Weights of a small transformer language model: 5.22M parameters, rotary positions.
Each number is 500 + 40 x the weight over its row's rms, rounded and kept within 0 to 999. Layers, rows and columns count from 0. Numbers have three digits each. The size before them is the row's rms in percent of the matrix's.

# layer 3 attention value, 128x160, rms 0.15, rows 0-87, columns 0-159
098:555519452498402571540490628491447560504467525454470502467525503517503548480437503508518391467519557556479502568520508505556557490541474450492519577557512546525517479500484509472468491482524539595498459541446511497542431529518504521442468532451541486495564442495516540510452523497453499455518482497442441542452480507483545472421475550444467468504500525560520460519482458538457519521512483517476482536422516518540509438514499464523467581497486442460492540484504438445513483500578431
108:523543462513562457513474569496572486476444451420533540481478528433513521518476515520487490545517494428487444476441505461541525492467451455561492488524513531515546497474442516419496459490474516507520501545526381471538455471492447471456492466568424532607530501523522541528514458509502474505528515474559503563524492448530532460604557516493524514508432570493540456464539514448509551528519445466479469431515489534497498470452509482538505506559489457539516515466521523608431474508588463
099:514473486468493583538492504437411491447460530493541504510549492410524527489487549464619505533450490595473500517504496524521547473493518536570463505492513489494509487497457480534498533534531508516572440549549470508484535510452503483452485486490451506547552518464497490403557490491501504553422435489479488476531514551480534527459504423537526463514462497494531544412507432495489468521517544547547441550574468484540522458395422536503491500452555491495438421545467479466479547557465522
103:558515503527460501487500496465490499485523549493494476473469481425449585440457405544482526483497471423552530500455545466442416484486532481580584547517395551535436547468480416532492510481498441475525493440537521549532554527480503480511487537491557568549477467471478533490515474447502548450468548566550466520542470491505501468517505512458473478473546511576530482562528403465529489538508474532509539483564456454512522425445492508572463571494466466461480513530538469555501484514536511
095:453535474537505493544530487481525421441515526499566464488424498549437444441520547479528491505479472495560559481501628439478512513443478480502502570529438528503551473467457537487465482525538548490507499488501466493499498513543455589530493560532513429486458454502553490574507480496497503563511475463539471514568461499561460471499430479503479510540481526441509512518544535533522476565452534519497497437505547452470421466504542550485384516443597540559489499535537492554504516453452540
091:510467486455491506515532459494509498550558520492469452589477512499512498502488489443527492463491498546546599445500435517508492456511501593511469479449455493533465446519557470554509557500550543503507532517534475535520497527484530538495405525545457487451450542531446442487456579593456481601444538545431554457580518509519457501563549484528514487532513452445486515428526514470482508471505538559517504391477502512452513505471503585514433503484520462518462479554466559530503437446489493
102:532495507503524548547478463492504472546481483548493439431564529585442552519538491501545481470555475513439452439562555442481511546539480570531539521574437419514495495515473546470500465468463443510483528513499605388498534452448522464497527522550522493529533502515530522495554582540426566525555530533459517500524469452469512557417497491524501498498529553420512485483480482448532492483470529459458487473514470436509432483490533524459457514442424522525491493538520439433555479494480485
100:514513491491456574511477483615504543521528478558466535486547526445480497514500534527515474503531459534492517503525560533524507530497500552520483532500466476438481454493449500457452497527514410524482454480481471504466539467570382415484461458490472590513537511432508574459583533507475545460573518462495473484440468532571498503466519461478534555495428534474553527508531518433565475483498452414507514505509458533511617510480457552515461466557437493497515455526463513473481454539517556
087:517518506464534478541467544491498474499577564493544499486519526475507469513560577548470463561436461419518430497469473545455557456473520487501524567546529499414532464498492585472536473477445512534537542470559471479505465491577512506535514444584514507464463480502559462420478411550500491459490456521552472470532510428507572574523456465501493470540468522516459520536467490490451498510478416475504553503533488504488492400532552493439472489504488537477531453580496526450513551561543442
111:552420484484514520429507396512485554475464478529477406524532470503458522583597473453576506471507503447474478511487546453498442521563432504510466545500477467556549525493531477480511528502540509537490462501544488486531473466536436433459528470499454431496510538512517525506506523482515560549465513437540431516489490569409506547528554479463590537479469543419501509511534528489518437480480502502495531473486501499495515520540516550515497439506556468472444545577427467505541549503450595
098:572475517453528531574452435534524483488524540485530475447488573580436569506539456518514529424517502411519503499523452442490522550527604452531531514559449490494514509551433423494494433506467460518589456497544524497519469481456499498460461527568527452437476428509512521420461520540545533513541485520528537532467499502506523566540419474550475508491524554520467506514493546474455515456450460491440504530508487453513448505497483506516448542496592479507461533477535509539459498542422542
097:496490531495517530458452484537472536505497533533511478562495530450495447441388521409491579501463500525419516512594475534428495504432531515517480463537478475473566532523478490505532492559420449501574518578573563499450487511492468491481444457516558466492492480466494498564530532512467510529439484472436510540477534553486484494475471401445504514482529474554514537537475465512502508467499587574521502578474505491478549516449431580512546407485434517503512485492497535534543514494489542
091:509507495487515548501516466488463510505488532495508500566550501509463444532474480468456517478461597516492449489522428468419513524488548451465515486494497488502486556475535464478549494469521487529460518514532565533485482465408493489493434431461551563523406548553455499505523520490529552442516494452514522545536517566392551544572472460417437472520507587533427580512567477536491524518568524442497478460522407567493539484513496474535523472503514456516536522560503479549493456414519500
097:479514530493473510522537508518465517543516491526490527497456510500469462543464510521480484482511461490484392526544507473522495526502504420474536480586495505504460487413512455557491465435537471510510491457515513503457454500457463490550449473452459570539443471509450546482446505455517534519517641499511568522492500463431477510575488563474439467477472589457440453482465516504495512523513526505561517457503460466586558530423560448529488550477508480610532533504429553597473506526492524
097:485502620549454442492453531435499437567484545568547545534465497521497562447462525459528496543560520551469483528463375531517501510522487488507483446525500544516530451475484483548582458494497475455550479497499516420536465454468473567561541486446525572448503495475487522478462472519526542451485491454522527428530521478496527440570521496521478533508562537509481484501526480559561488466488512482577462448560476473533556568485453492443481463496540543483466437527484462561440493526547512
093:492451559537521497455494446491532521529482498464504435525523599478546450580468479467479487516479576514468532456504431508505488499539533575543573520525536495538438488495554572498518504525466501462420541518471497475448447502488494445526571598472518534541489539515545444520533463504443473542477452521489513542508488406467491465491595502473518530452553489455470473448415506533473568512516506470492559440500388543498497524532433493486508469466471463511508488536523502499557507429549422
093:433504525513567502502509510493454565552497514482488473560480540527472439486498430494490557517461388545486482498523404474466478517457596469464472545560503504502470503527543436512507516466484593526420475548507465574519513426482516461457504440534566493542482474475494542464489575521546525498549473518520518493546505478517505558477420494452488522488469517477519559489464515375533476562480477481500445486552522508532543515439536485496533433552521530577551497491537565538493493493427453
104:511532487573437493466497553486487552464476606555466534540437485487553493492479557523507493475512514463453482423514498504568524477472558457455558500528504528516438544531549533541522524467559566526541477536536476505497503484537464423557507438464482502490439483503478506469447525476515459479430543483500520441538402476474546564617513510509557480437534499546408545423514509390562461512479559476575489481461490546492491445526494472519516520495477477467478474479459495531511485467451511
105:451441542561617495544535556432461491497514439516503513496412511553524535483461541521518504502470535442502579487452456481526507458475536488494509411494529425546508384499544469503556491530508499493512547522500540497490624510535520541554437547576461549473457459555500465538513539526487460475397456531486503479522456478487475458511507559513443473532540470488484532487493501520573546513501516499523498431536511551435451556480455503528446499479506516491497520503532507477503426420462495
096:481451443532496520543525510504489460473514506481495576551515515497561557481541429528420570440510576513419492523470511468478461505516515520482512563453483460512523523504492483541479417569437535475478546551515543448536518450505510439561537454562518526525470502497550513492483513511498382518524391503539496505500559505404469490578472500515484475506484455584413530525478472540463523509530464496414530519474413552441498511488508439533495455520544544501457505441504496472508526477534548
083:486471527514516457453483512533493483523479511495515513435484489462532538552503490539516485563480451467573574441520564508581474472480539588512423524500482464539528541485446477433517457486495468455443514541520514479439520529579512486472483529487460458603423498522507477517489493554481528550507460506437584571462525487518546534490496477443541495438517469500543516519535555420527459525431513539540486545519477431554453419528518524500502509453537444433523567570451520456495503454475417
089:484481524527451519481528549561551463513551505487476516523440498430528445494406590440471435431515523430512485449475506503456452534476502480544574468462448519546505483529559514430467525465516487544515578482526513524462497531489503538532524543523459485536500488442464465488544516498474493570467597537479482545515509527516474484539512445580455569514517537462486498470494445449478561465503587529493586478496475510474553540483528450471499468462434547489431481431489458518544479502613534
102:505513494541533516516448514475502504559543466486558518486530414494476463452490511435473483498515516477495487508518555523469495569480507492461477494517474462519478548438476468556556536445395502528491481505444542462512555489471502565556490486528512553515469490449519550504434469492550477544507457463472483578489505470456436483471493509381444412498498519474509516616532459541463504507450432558484458494466506498528575528532566429543534498434493487588462493560526510574569537489517568
085:533519475501440423486532462608458472488523537521525477546444475469463459491540520512510465570536520508496446481499521445498518453523442500448458480527520547517535546523524510534495510547515474513449452480471401476548467550462580456502511505528448515549471421523511514558441503552522532473527519508536487514474492463488583527492544505558476556502393509528476556557455492496463431509500478547511472423461561443507487490434558559456420490548505482437562540554465520497517568448493448
092:428550540487514491430523482527455495563586480468465440556473548514442462539509552499561463470542534503533467526510481538475438472527398468484503527522558519475522620452550477467528559502522574495488475487479525520559479453489476498528531536502597522483502542476506459430537501477476478467517512538495528488455466548493434443432504502473521520460528541477535469459475503557504462463520521549472436487483477490565630498503517462505436481547487469493540448498414415510553477515482478
098:428535509508475524438468529543528430512537593494498499527400531498537496438511519569452591507498528493433486482536478565567484508522504553542473559513514506517490474461523513489539477513517498499478597414533422529477520556489524527570492467549433571468487503569540459584436501564489458476502439461438514467481486446552477508543539527483474542425468424477431521514483480491484504532549485432485472515501459462500492513533516444551556522523444475513529565511534456471505472466482535
099:553481459476492547485486505564525433511512490543487498527472489460491442436561521518509497529494453464569472460545517491510458501525443541515464512505487449520501499529590476611507465562526546526492542493453499503434500513545513513486471461550535550388466535515525524513407543519452475378516598509488513465485484485495524461463431523496497485461547424498456528527579444500446482457531506525497541560411534534547482488480501521458540508493507470484513510505490526443502487629445465
092:511523516507394444513486463527507504528484498516503551409457560496416539513432520550464459542453550481452505558525540510495466454521520479506537508520511449514487488478549507506484515540578412524556535447481518481469452499486499445456487539519491507546497497497434527439501450465462602497509492541528555525519469517559494554601504398556512582486547531534508455494494493551419520453440555521515562463481486476436455574488458547477544516502468532511456424511484474559506469515516475
097:461537442587553444516531492443477420510513426531457500486542467442559514519522498516541475492505476477559573514498459555540483494604485537476498485470546493472485458530474554511538513488539548581472499438476504542515475505519437553489493482515462585501477527443441498517434502437453449480502587461579459494559462461459517537492507469493481437549477494503438533516505446503544478519495429479467479472479481506442509510484466472492491549425597541511457561473591440440494510524540511
094:519474488473459522497477517467500502538499455484573500455501534492521483452537532473526526557511518511445432461478467541539543512497505543538527534448481563471442465484445507495437410574528473526549496576487524460530521463530443433454523492511400579540558504448482492537569511532497497465404567479512521472475435527590538543532505475522456588488513468543537511541532471558482568538506493490534490456495493517480469534532469460479516475506469442449509479466463468494527454519635579
092:478484493518561507436409459469446551449455519478476600534509496495511456520470515527475526422479497507548532426517450473544483543555505504553486510470510499446480482525558474541538592555458547488535544544499532524512512478543511498535515449525462520481451498501408463451517521527543477471545512491474462522463522504489536478532513476431556476466551472545469524544450551453554460499557441511492535494496396567562484458527527571515489493505459490423518536556419467487572550403486484
100:455467482527530512557460499484464483509494420519556494441538570482533453544416592544436481474459503572492516517533493436503479501494536439550492504531497517547495516491468505430500488548505412470424478584543551549544544536549461478524513506462532458537501495468497465510445441492429519554544462510515460507523558502424545566481476425538475531474469505538458443502415467503521509517548514493570481508514504427564521445528396536530559532449453484539467483501487461483516507539500540
099:509524516474565478478445485473566516545604493487471535549527530443538509539461406518513555469509523487440508572503451565439449503492503482422538490444511501444542420522455453499568468559454428480510451455546478564555533491459537471472486600511519469495502511464426492518592502498503495540506513475526499508535565523460468438471429448494478488581561503523531486538451472562449494504528473464492484547533516490502549542491510560575477475523493503517512461504492479527444535416481534
093:547452542473529481529427490521562455461493623511491381484540510504485478534500447499557497471541447526463467492522546601549467501517549515543511503533520528501533514511409554539528448506481468518480490495506464528529471530579458516542532489490594449510588568561485568488461494504461453499467509486471440531567454473470506540502489504472520466497506547452450494455445446447554452527509519515515533520443487462527491499479451521506540460427455435491456496522476500492440541396484502
089:466442480533483472454560512467549481498482519440536522512494509448488484476504454493477513515462451409535499411498525476445500536556514549526495512516501441521542572506464492457559478457552516523498589468577491494533535488529506471517500523577539441491471566500569511507477537507547516469460559533450492510605503533402520459511549484475534521501505485506439497508523441409462545439492580563526509478470523483483463510548473448542529488471479511481390419527566465416485502469534536
087:496444497480474545526486517550520578496529472472425518581439550506518534488516512472449541507459552465520570509547548541557539531527560540528536563489451513486414490496503503501419465435479466452531525510439525507505520527570478515571470474504477565403516506489502441583560493581457545498509427483482483546594504488462414459485512492463523494449525418510470534508458467477542506453449451480505554454511446497512583440530438528513476486537470471509529496512495494442553521515505519
093:526461485502539492509523483451556563550447432508498489451489494528516501516461498540509526510518521490480464507534491450529504443453521452525492492506499494558459476465549573490612432463485545497486491518542492493481479496548500460566575481522448475579401497483575505478470394469567472480485494571518491489501511487466494501453537538486486480488515495480542439518499537526549524514488466559504521534450507419464478516594513390509542418389487444470437513578453520499496504542563548
097:445484447497468477524548556510592508479533461474460505498460518447536494424481550552538455440516535483506444540485521562483480474470514425553551547512463447486529524477499462435423464471472388531558541429569546476445535576614493457530423543516472544551489478489465515530515535482510475450494510469522531533466456544496493459461473476538522549428487530488471495466508534464495536503514507549529523518435464430576531460469502490537504556493480449449497533571456486493487472459554498
096:424541544481508540460556485563488494517552478503480474505485506557526502521477551513495482486373483500537462549552469544419449490513459506503536488484569490429421531494464512493499582499540490455560478515523469468491499462511575442475493529528510505536506480574524455491546511481544439521495452569458558550540500515509503529439478471566561585490498549516487493515523432539537538498518537511474486486561481501455494388525489460419507470480421505412571485465469422500508530560514497
085:522497488452380546440498544509567531486523492512418596514544499461503575512499435556571481577532497452530488503489449588535456468472480472463515521466446421530441554524482461512446490467529461526457539474469529485554501473498457529444519497426515540587502447482429531468564520510458490445518531542491567477440465519521538527542483565507512523490533503538523477484514468498510552429466552521516557522486501533483528523472474460570532536463495521456489491517503543446457434497525423
099:518522449532506401563441490440546557478526474517479506447522512461549518550541449562475461427488516455504539527434512472575480498523576500510531509468512548434471547479527510570436498535471467485521473497563499587511522449537451545557468474509576506488507513409528516452446480448491484496462498504529487474515475486574459529587487394491523489533501456459484508473541531506528421569468422502474519515529522494485524483441503547533543530573472538508529490464495543466478433562526441
101:494512511473571517551526516454495522525484485474476549502574480502527476499521498483468502507506455528535483477443444502478469491494516484449598427497470421546455467479569486466535564490479511504506547499539498503446540502534511527456582465468398517601438509409507434408519488460470462478431470516513440478507501576544498516497444528538512496486486442491516504463562494522514537457585556470491522485497550504463497542479564478483524528527459589549467496470550496393584500501542448
095:504532463465462536515472440554517451524526479480539533510509413499443532578542489494475511485468536511543562496622515477520564464579420516479471485497491458474447435501461525415485548511526470439566484505495478482466567511450533535461462582470503449486466445584510509485483534573495498523529535546539574502452596472497526520514531505494521465472459455538459494552501500432477473499484519470515478468501481581562558562507544582534470579502429474481494514506460461503514491458487473
102:534543466528450520497485569512525538547430557560466537468495537601479472505502467571429497476513545441540506477482448441452493491527531492541519463466523429485521517502563480524579558551518504406524430542534535488441463483497496451544524429535555546506517503545506488437521512530590506482512443514504549487432516487532475469476468519549478504610485513528501501489506529497483474471496494389494441534548476549466525538488447515490468390536526520520461471496488512559479454491431456
083:521477501536466508539492579510444409489544475521444587581493486474440519506473500436498439417488501502491543506476585531535498477424506492437563531469474530504421542585425483488497551443616488507470491530433494532585556505482485516534575520486479527560469518423508494495545468500557497479479480429496529475553576486528536462492550516503533492529495545496520477502468485474541480445449430478486543460455512470550509464504540535501475460518500561502550446505518493505573524454515475
099:566529488536473485497519532459549526549484564554395478517480515510551467505455435489461490561442539439498445500565538611465515459471506530498571485522493491410537504500520562432542527462523398448542509465609413537413509473514513428552467559440500449539478517542531516519471469418527441506521463478466544580507511486533504496459461483487533477546540503452465491471518510505469516518436511432494477497505511444554555487493492512533496472513506493541489477514502501554520504514457473
099:500492511520527529534489500505521505513526529546467481490513546482526547525510508507490500540439468485515510486467542550534581474488529437566543380456566523536552425502513525484511546532497459444488575521498418510516504574521480509474511551505454431540494487516519452518519432566508409491513500509496544452432473500445514437458496583469444414538463480510566465491402463444490512555436498521453549448493508488558489459487527531438491547420418506554538500496523478539515532513541435
099:453499515471531462556588486475512447470552476537420463489499486462502462423545482441520495569499468406604452475528516530476521469515506493476514502526489489469496517486426523460408479521457504527492525464616549546462542472581512486498514559518431440547470486447539529511516477486434443520493486490504521556470461508557484557471435555505452561505471481466450487465540467459491554518451519499487520532505568497458434448508540513493532476443475538454512521462506552488461545501530607
094:547480521427585504512457475515493537493552487471480443507476519565467473499444520511541524506512563505482444509584446587554497492416524517489433489489490489496449547446550467505509422513475474508380544477523469535586473465508526594513425506511567521458488463506480497495462451508477501481563508548428608554481523538511468560505473546507479528489485536471497445481498492521503567550534462525484573529496477500483550513461526518523438484458546438461553517480452500532447433499536465
094:491483492475479577548494513499492467469444442507463525451544489517569472506460468493479481516502503485399433530531464442550443533575438464442508479545538519525454443418461460501525539425505566491520420497500524549509520427452484503466511543474510504578566390522551513507498508446493410553533497476508478509541523466548478509506517494479450478545502571536554539556530511580548430485513495517521491516499495503481521465505474465540482462555581448549519512504565473457481573552451497
094:485433483541484545491486552535515503481501486571515485489429497512527515494567570548561493443588474505493551543491527498505538484504458415482492448467526481538486470478550537510560531446504488443520518537484462476436473555518476473549521461499418522576539538484488533533539409498546551463510488459536487464530496587475516455478507634536483568590485478521477495513487472493536445436504483402496533494481474498439482525524540399504497478545529566555497536471533522479453512444493543
090:478500506476528489568518444542513496548567486435474505509477564499474509498485609494483461480443442537551566571436454510495544481503519391491490505465470538396467559470433516486534509456511505456576497534518475563521559532481474522521424511544499516508529482483478570500478457539518508441487458561553554506562526458430494526533511523518433513523483530517493478554446449462483574457485504558513547383543465508514535533520463466438459517497480472506517506480464536518476494593504460
103:510453456499521510521484512500520540515505478491471422519459521483473537517439444535550495550513513485534550537429436522528547520550577531505518553484478548434475543462507559448458571455492512518518493450522528439509488458557447513514427533425523542503474534477468479540519481471431522502435500473533478560482436536544370511485496509526614491466515499443561508474507483559553477533525514475571531449547495478493528541456493561555381488469486475495431506544488465462519439504520531
089:555542499463508543600563517457459524514473474495482514481468451518487502470478559595470455518502486503577526531523455444415501523480600486573494452424525478505437551392494452533544536511518527528520447488505586466542543495517495466419523497478528535521540470501482462491477480526533500475476481546536530516477463511472531558513447547476496449512448507512496527462538446508502537527576511479462441475523411561488411536454497494456489529440482472544458467538538534449437475553532452
099:482435459486497448493558540556551511488558453474484494541507478502539526563620411544566474496473520523465485501485429468447487526545461613484541448457544437517499535531475539454439462479501469485512527523530447497495446478454466447426421529503487505552447597503519503447483574536498468502455512488485490476489506514546534530597536483587542558519499468428472543528518537465547508427473484546509505488520467518426551525458531538475545492505456493468488496475497489459480493514558480
106:498595542463510428552545524444512520548530510488478447509481445528459586510533478522533527523500486543523485497500457492490498565496524529560515376500547494563431501473592511535553475510503501455476529522568454416466455468462509483467532553475467522509438473478609441505468515522503520448423494484522529534460453492491508486540523563519466486508439460520535476584488465502530510502475488430536470449542503460466467457483504522387500544463453493492531512514523468559542550574554482
098:470476510568396485510462476538476417523436533504484508496551494501524582514430461491438467508528473471533493502537537452501512454557459500480554548550529481560442525518512527543478535468535452478600486493466533445486508539463565455481508536501514571517533519509532506536570576517490414501576541476426512428563536504523540433500532441546461488504516476544501482485565479557515445476449519424480508508480454471520449491451462475476485508497476538498536461446555411501581490480538517
098:526421518511494569474484532508515546506446519478464490526529547424535472543602447459523485549443498538504434532543497510544491483440505508424489422522480425521526529504443492450466485456479463516486477537489457539533562527521527472454447530466495481580533508542522454418465489542470455461505510478486468434502491520467565539529523571475504540458421466522470532510455461439477512514529504503535519547524519551399603466546484491581588472484452493493531462531539481493450572498534513
093:556524537445480481500442476515472493506521475491560509467513457521445515469504514531491544513532483431527509495527458478445498575523398528602474509434459512485478479508470534506528471522562505564519447509523526557527533464521431518480508475534485474438523595476418507444535488556508504495536516431572506513471513514451512528518569473453514630479585421479550455494558502453522446480507522484513423543539483546508505552487472425489542489535436450497443508521524487547585497473530495
092:487460545536554563503558540479437509540532467485432475524453515511473429493488560500505453541485535564448517480477410540537520464419469540484508519460514551545435584485531503497530498439504535539467552515479548533579540474480512467479459490516494533519462541441461418479542460427481495450431514567488494496496532525545456513522447527488480487502528487459554551472508499471487525521541516534519465482495493505463551432463527466529512401547540512451599466467441597503496468528572434
101:504473603476430579519456523425544498456488582456506540468458500529457587514563454543523516565557481503533494444533499496513498498537480462439506530562435523434466461435489535493490459452516455507502496493491486453496509403437528555555526521534462514462544469539517494413495515486429556496470432541496417442549475457543487559539514483471494537530529515419511522456460494511486520444524549483506432485555544531494517483515438489564566470503468528497481422486498529509472510520533470
101:481451492586509409467467453550549524468530476541513490538494491458516444554534490438442520459458475533429532522443493524510520484527473519508540467551515434517551487600570498516477515574531470504500529499457492464503495528489532500494489555507463487456514465507573534541475514461487427564500510446457398497477470539525480548528504526536499488438440462482451490488488525522511489505577432478445485497509491483511464559454529539585493550538412528504540531508457577565471417408535544
100:533521454448413511505441427495519455467528571502498456519571547478493512546513472466494485526519493526559548606494473533424459538505477587586492479516481453563418545475449433547493509514528411408549479538491479469537520487500524468560479479526533550559493479460524520529460505518505529508552410497495444521474505543510473498528498477508541439539437425496447522463530437552554493552480437473460464524487537474446516566443500537506522495488486545506492507491479561479481507549568524
090:439515499515576471556570492478498442530548479519541473466515450536530462437493575545499531447480502429474498462501485522444474480500493559565524517436465566503551487488488548594517457498428459477532550489570458511500512513485434530551503435587540494376496622524560501476485503512520479531429506482482504537492554504525465477519461512513479459509524510500454570467516490506504534514447449518488459481520440533595498445507511466437487474561506475444468503510460508547459544486568522
100:468509475549548509504461471457516456547559555444512498551465548502589477486436523500500486418528503479465560479427396539474482582524490590479502470499487447457471528546494447486542551503524516405450579460494466460448510585499524416483475504507441459460577519491473534464440518504534541495456525480594456499440530510470552521543462532493509553541527512501460565522440514463460567466531513415484548495534434479516489522481542508535516512554520526493509471480490489550493518469475515
102:502507506504491432500427455459465442538513493496486438472500487556402497567494516454465536489472520501514536549487510514548649503482521449470505522495496510489504481504555462545462468590512457521504522463473536456470523527468479555519504482475450547473575509516457526526493479570469498529508532560482488516531485491599497509588512516461574476485485513476534544509474471491474473460588381444518534501464453460469487497524507511513421474477499529560580506496461482539512525441538625
103:537501450471490541469525530518485556547480497504499457496522535501432560463438504459503571482504573464497537481506564496556453479557492511499529551433507577467530479519514494475521493428475546468510474593488515507519524568461415486505472412488491473483526473472433433491507477530573526512486449530592516479534534489437477574479501532450484466485434474492507515498437558504475544530499489435487454465470530437521508491616552482538550537482479560564401534456466526439551497510457479
100:551445514494554484502472512439482556517446522515406530529486517496438462488479446468472555495522457440594413536510478528507545550565502477512436533414512499431556453416552470487508543549554466535414530524535462498494461464536566494513513442452499526495476456557495538514593535439489492567520477472509431571513550483526471482493542470517468491500538504423527525502394504502560524493530520481481548526457482554530470475444538501555507473504485470547505473514460533457468536495444512
101:447523563421435538552502532523541515496457525480564462463405457565450439485459483512518565481506526503479429487421549501519535473484467487538502485504507522486478527539455542442582561502488478476428521493508512448513548517480471512492492501504544498538565535505468441575422521541460503522499499550524493542484461496569476518464469499452472518435404429546513549537470501540527529476512430484520524523631397517534461533458523443505488555488484471514525514438516543477543525500471480
109:455499453517527453543518552409441533467519506482504474524536457448464574511547501482512517511483396456520485509423566516498554558486469486536485485476537454525551508543507488570549449549388510503540536519499457478550526491529534517499568509457518481496478532484520474461451520512531522494516492513478472450456539506523534449525500518489531507535389507587502555448506486448505421499542493500509406461446490519458482441510531505452414501486464573503533543391535522489576574517495498
111:504472543529476546537566501479463479528507574473523443579434505537506453456573415491503513456514524507493474444577524607601465550509523551519505535423486505452514496451454509425474509549443492574441520506473502500449547443524498481528517507539474516461426566533484470569500556499526520443560495553495475515479496493534529469506543464451523571455532410489456489496435566515530521472489510510468533486462498499549528450509508491541484516438443476429467557449551489509477528448498520
099:531442440475509512459507516522520494525526560546484446468483473516524536540440603494505452510485550467571563516523537495452491494554449520456476533456490506514509576428544517507423477559489489484532506484515473456598445449493489490531531527518527510451569538504535555502531523526504506480518481490441490455473533572493543558526464511510543460458468516552492454415457474379476478519503479444437499521454445515525486496504480451450424447476466536466588480516507601588526503498524539
099:493533538515502555482452542465591488476496485475426418498519543511544499565471480506463459518522462562500570420553500470478429519486524534515540541592454505543495489541484545561523459445495429496474491516536494552445461447435489552499581528493484513532505529469556550504437442505531534480485506466465477447531576515493545526492480485500534415500508534491476467513510417456504505488566471572464482451463497563516449475506536549462450575527427486437475441575499504507518505450566509
101:523521457607493493458446485482607521524495539521474483468528490564563532488535473463545480515540549545539527500442499493428503461601489512524520520458528503568534544521533508511513527548534487509448494460541439514500455526453513446573580477452517493492440491525502497505518478525529484595494498467464420485481512473488444567423427484464522475454462481523485498447478487537504500488533550503466510592451500490526499478505420509487536482553376492463558491531484558432491541428469471
101:412515475490463435545543416541525459517535487475418525476502483521530529503460440494533542497473462490424538493488527480483440591527518516524458447535502551527527410480511498572490524478486503426493522513548557510459552510486503498487500508530485474540552506540480448503522566423525532491520495526476529472510500513588482487511487487503499583526497428571480480527412423497497531460493448504566569581480431510505420488535463524497505493511439458528479554450531581523593430487485511
101:497512544489487436488538487553498468557515479500554503496514498446530467524504464536482485486512439425612499466458458491489447488440459449514568517453488527506516563494467479518458523496426427565424544499498514574616475564512496569534508497485492476489548591472504572483486447567487439554471494503520464494550580510488528487490541522506518523475519473477525449511461496518405554483498400502440481580483581528538531498513482599497521523513518496482454522490498478488533438472507467
101:523477453470483487498445505456528462512504529467522502468439452493539519541582494482523491551406496537551505543517506492502512434594501552377533456499542476514468456538504573462554434402486459555582482468534490452503448507514476455409434479504513472525497540455547557529557550502464433499508503500481518446488483544553533535519535554487517503509475548507440489473512483533472539526587513440543443483446564474546508491555541472488459456572473482520438516488493497560503441501528501
101:521506528517411465483487501504516430497483520522543526514484503489475493425472553519465460546583528503467465512481586504546463430484510447533527516518422508463575541464487546391516488528474539429510529528515511496475535592464500571528456472506510472521491474486539568565450397445508453414474449445529508555536469459473486549539516512559526497470496479480562493458526477511506490462571534478541503514523536511549514444446501562509611518526463568474470431484506557510480490459523499
103:473554460517551495425451546508524522506421497502521489481436510474426522497474507597538519544451554476474544472528453554523507525484500538489502530474555527460534466550483507518501390446507467435418533566485505491510424525429521477505483520505560429552420483515418512518522514511475468477483528526477531449560446561420501553505486501540502554496470471511572499514491509545500465466470501482511531533480526519445492555494541477551500527559385481470573533474525523472444590523540519
105:543476480534534431501465484549505473499500492514555521496505527435483558523436523547503388506434471571460560542499451499429461480530473457535469571479523486428503515548490479512514475591528519462551517507580378463466457479470409455543509463509557497490483547508517498490555497554540479482501547446489407487521570483516540504468541529485555485497521507491496514585515485571511557527458485414507509549578537451549479471461548498467457557495508484498483501508496547479514564451473492
100:437517503484555464495545478584561507506515544458488492528440601457514446516547502542481537487468514466461506480528511492476515518404488484483531557512526568428493561490534530530478475573526460478452447479557530454537452443534551466512535496462469479527535498537519533459474552630550519504595470513478483536449522449487433510493502489535547516512476444436502453506445507464486442512505561436506494438537475490539510548460436600570491480458484455507471509463445491534499446520472536
096:420453515487425586485542479474509453461497535473496557473477475475500489556520514492475557485475565422516509477553472613450489516608544535491502546497517484512510544545551414492476558491458513526591473473526541493489498508503460468539447458497501499463515475477502463489502558489434513522519471547497532520542513554509445452451504498479417596491522502517517579528481450563492488412571429472443455527467460428486493468492543572473472514551524527517484557433496500451504463514493492
107:534537457461570489572536533537565548490520533494526427449512537477497500524434514470500524512524416479557466561464468571451490477445518460408474563509536480461456561448445560523483553496497488397446580522474463545508525491515491499552576552504498562494494529432485508502454556492433512527482521490559520437427439490493504565495449449548549460514494518447551534525525526554472547501529469484444532423409493471493489493467461470534467467499472489548534493486490516514459527483536474
103:489532480531472558468560478535507490483519505520521466485492497455461471517491488475471564439511460472466434537501371575493517469510504486484469608488514508538473486540465471518551508476487423528449621487525512486546501459492457454491523514451526460486488458551503517510586540518463492497472415490482498448555490514559467474516563496557535501463522566435438448580561484481485546430552521475494475543524444549478529498561484552481482489535517470483403550524539455486519472590459530
098:524544459489574482518478510478494498508487518498553492528462493484543509598535454532411552494462471415490523568461421563528540476504563488493512528519511574486503469486555552483510513572534538443506498472554488484514439511593477468526458434579510470513453471489458487592537490528506500438438487533525454464532555527470455492501473482529492509522494525473418499498393511463486476508464404444533562519522479439470493439540501456520523547494511507476500514475620460546524523512486445
103:539573464478514528516551448559513457507450546467477433517464444506451477546512527499478471488467504548518509476524523445479573540533484489567479497468435531472494439493511493531558431470501469449597517525549444470538445550540528526516560476555527490537460453492431540434465516526496514502509531562534480478569488504511625556539448452523472496548499541506578522513495557506440556537540534521456460523517501495555474498465514532485500512516428446445491383453510506422470466487513536
112:465547382514509559476482485560470522444565557506565525507524521495518518493469436448557557505515503506496406511550444489517431517563555517555468519488447531452479532552487476526503572497476435464432477501509524477492479503511438548560514526587499523485548510515527504437552519431503557497470492519458523515466450538569477550524531568422404514424475474514500487473475474492492444472495440573580527537534519491507510502529518530475562465465496461502470493504496529494500534436410475
108:460449517477443530521449406517552523506449555556577492479479492457477530547523444431498485494534530552518533420460533478556445563470519521496524542471520387528441506501422500566435460460454438535511509491480540548515522474509487500465481561546499525555496512495510540518517484484544517461538526494517541495463442505561468537436530525517424539514448432483588538510473484540464538543512429494497508455577525484500530436451509518460507486529480563519469530460575542513470526570481435